python train.py --rope_fraction=1.0 --qk_norm=false --tie_embeddings=false --init_std_o=0.00585 --init_std_down=0.00207 --lr_mult_up=0.87 --beta2=0.99 --decay_fraction=0.682 --train_tokens=1206000000 --steps=4601 --dataset="wikipedia_en"
Each number is 500 + 50 x the weight over the matrix's rms, rounded and kept within 0 to 999. Layers, rows and columns count from 0. Numbers have three digits each.

# layer 15 attention key, 256x256, rms 0.0774, rows 237-255, columns 0-127
560422492428529538398533515456494546509432506421402505513490478516500456442479479517489544511598458471475386482517431463501466439437421477436485545506523574508449464481534377512518493511492488541558450546599504623514500581376416526457612538450373535460436460555581549576500539487469467619560508514496537573562517358459694485491536386540516481422406453556490603399543533387475549479430
459474465440526390523511497495449481436494589452528488511538532492538432466591518506503501548448519484509528529469529453427565461461533485490428497530464480474576447508523574545470480575487428499535418512557485463532491497482530452474502499445443565557616496452521568541434445546554434448441490521447548511508457530530497519507457449474514494512443461487545537494504471526499490551443
501397506528528540455496509521432529480508422497543487575524488549449380535413519498484589541529469520423467467517533547437534449459531532324554638464477441478424442493578514444578470466497485452521496483531573422479583483397459431555626477413479509523517540462467485505536510383518430558528508530562519563456393485501438540520523533411546524471510606566575507413502593510506528508469
507497481464492483576373524664598478653429432475513491535564510561380415477470522479511475569457546428467633502532493451452464461510524434553472474538481404404438373553527534458519477534503545581413544468544474540458464467444494553469527553524425536546529494470398425497477365558489591441483427417518513570526485557513480539567491529581469555520497511473552446443512469562474533504424
543427451483490493428537485494411524511448391466467418453564549513532510477503456427482531523540468581484537448634581478489503510618416525381510455529530493581671440417521444471509482488459487546463426443412435494508511433579476499520516599421483577416449541513497482483449526501531541590544479516562473389526483541434531437493507572551545516476498453565482491468571542484421460475549
467556407507512488444462565437428478544455542495443542516469470515498496502577501503486462407527531536430421397383556509480409531397490465381435450523482524512607472495483508481494486525459486503519475490488472512465566481551547453501533459461440608448589548450509574538420533600467512560588534440444541467518433495494559511467484533479450514459512574524516642508568475439491486551510
481486471406503438489518464504468496437485531428478563406478576451529534544423519507497449436507430548517442479476542486453540554360537540480494492503513507536489539494543425519476429492449434486564527516446503407534546500453494441549516545460501500436491536457476631484528498504495442509376552511454506549488555569448518469519541450497540522565534525593431492485533563563562473581520
491552445526493530491446509419577497437445576472534479458498515511542449487623489415552498488429437512519435481596515501567361519543403536511547482499495571456552562558499435539468582493535418598440489480579461556502524443606471518521532507526563561513480465579549505429507578499457566556488453502522426533452636504441537475497467494509551460463438514411458542505430453432536529589564
535531462421554499506502443481534530432490521488512495447410522541502414506473553466475508574479561465450516512484418449544529443500509465558445570507467439470531426523532429521517431462519453499584447555543536669508511530444439537479570505542486445538497532505520536560563485493495526590431453417547540588432519394547515562536490521601564612495449552515492476452463404469462558533415
469488361444510469473465468465471461623511432540510558599541542459544432321551470535519440526515493509536581474479648475551597505542503450599478442534544519465378437515457457578603532450590588609546565441610385489482527424502482570452584456461476497424459479436500504429448427574563338556430552464529547630530540504558438504514535475480531465510447521453451470548490534476495528450491
440497364406445498435488547453484515463556552416474532502500557481511487559461538516465540500436518526534440428469526406436513613535499517483425489437566489559586432489553497435464481514376465477535452496562568552474503502509430499483527509529500520561559505489541513553453502586523526569477515576437463521467530530534584505577468427487500588507442439450448592437521468500518507571481
464472473417519520389440407509449496528406460542505460610427487452584519326459573551424613579507519540507492561564421411458447596492481502333496517474526575463512465483515550415455615485480543481487375536509500428486573519543472535590540522496548536485360566469512551588551465399432505527512550479559466482521487373438545517481505458484506508541451469408519571488512509552437462476450
526603460501492481490426546602473461552619570467553525568546448603521469547442586527526465364498487453533479418407467528497552550426529427478500526490481468439520467501406587443465473589470493472483508482619524443521565441466484554505558540507468422488555503410476474499569456521464537468564584601488450502484445564472430450532426668561459381519485507444507384544423619546488445514551
533427511489537417549513506539492518411532561369541491425561584427501471582475493454474443485461517499390566449476531409522495458469472511437517522483439423468529485466486573494568420532496509428461481456458492453502480471513471408517461517564473573559624494468465431384489507562540518519448514594435454425506405521594415548542425539492522540535559492557474469496561528588518444522483
371509505550549510391510502471434500485431527499542423586493489535447464469467443556520498582512464471519426466471523363523424594603499514481546497450501549459559459464533532438523506500569509450595467486519559570538514352504414412420546538456459380547427485471593503593554586468439611450565537510508502434481524488530531514575466640568484554491530413420470573459507580490449468519472
473549406418506526482457527472495500569477537482487463520531508503489502536504413461575428501518539502558509447462474486509474536473523465581523431478497509572656481485468416529522493513495481479494467579513539561456482481506538402484553513410473422497553499538569463493488514504511590524460549521420507423530483530470528540595479469458548396411575476490488524556531456443504290420435
500458512526493396588491430552518482517456497516512520457607559506528519546395468514503408464428403457469474481512475488515503580486434497460532432498489525562436612477546522549474441439466492496511541484461515532574478468460576523487439439500522476470511547483472552444549495520541409471441427489489519522510479579465412564435510522533555485569476664585479485514481508510541525499520
507470600573468498617468524528571555467490576416518564417416540482573458544526529442500447477399473565441468555577515440550534579441569584473544526441557480612573531535473483524512408444462533500464598592445488514415499522603517475513410573572529458556518481561452517411514434499454592420385429519541401445565535571529570502530476443550485564528511478531500507483484421480552403499488
537444523418549489396540480488528465587405427599470470593416426533465519452596432530450472489509515497547555518486556588455525560601453494588467464488471527503603488547556436592559452423507454486555523526519557510535399530430481548467455463500492497486498547517516515542467545486589484599578529468527654478488500327544511559463527437530452446455462492463526557555494470496431533471451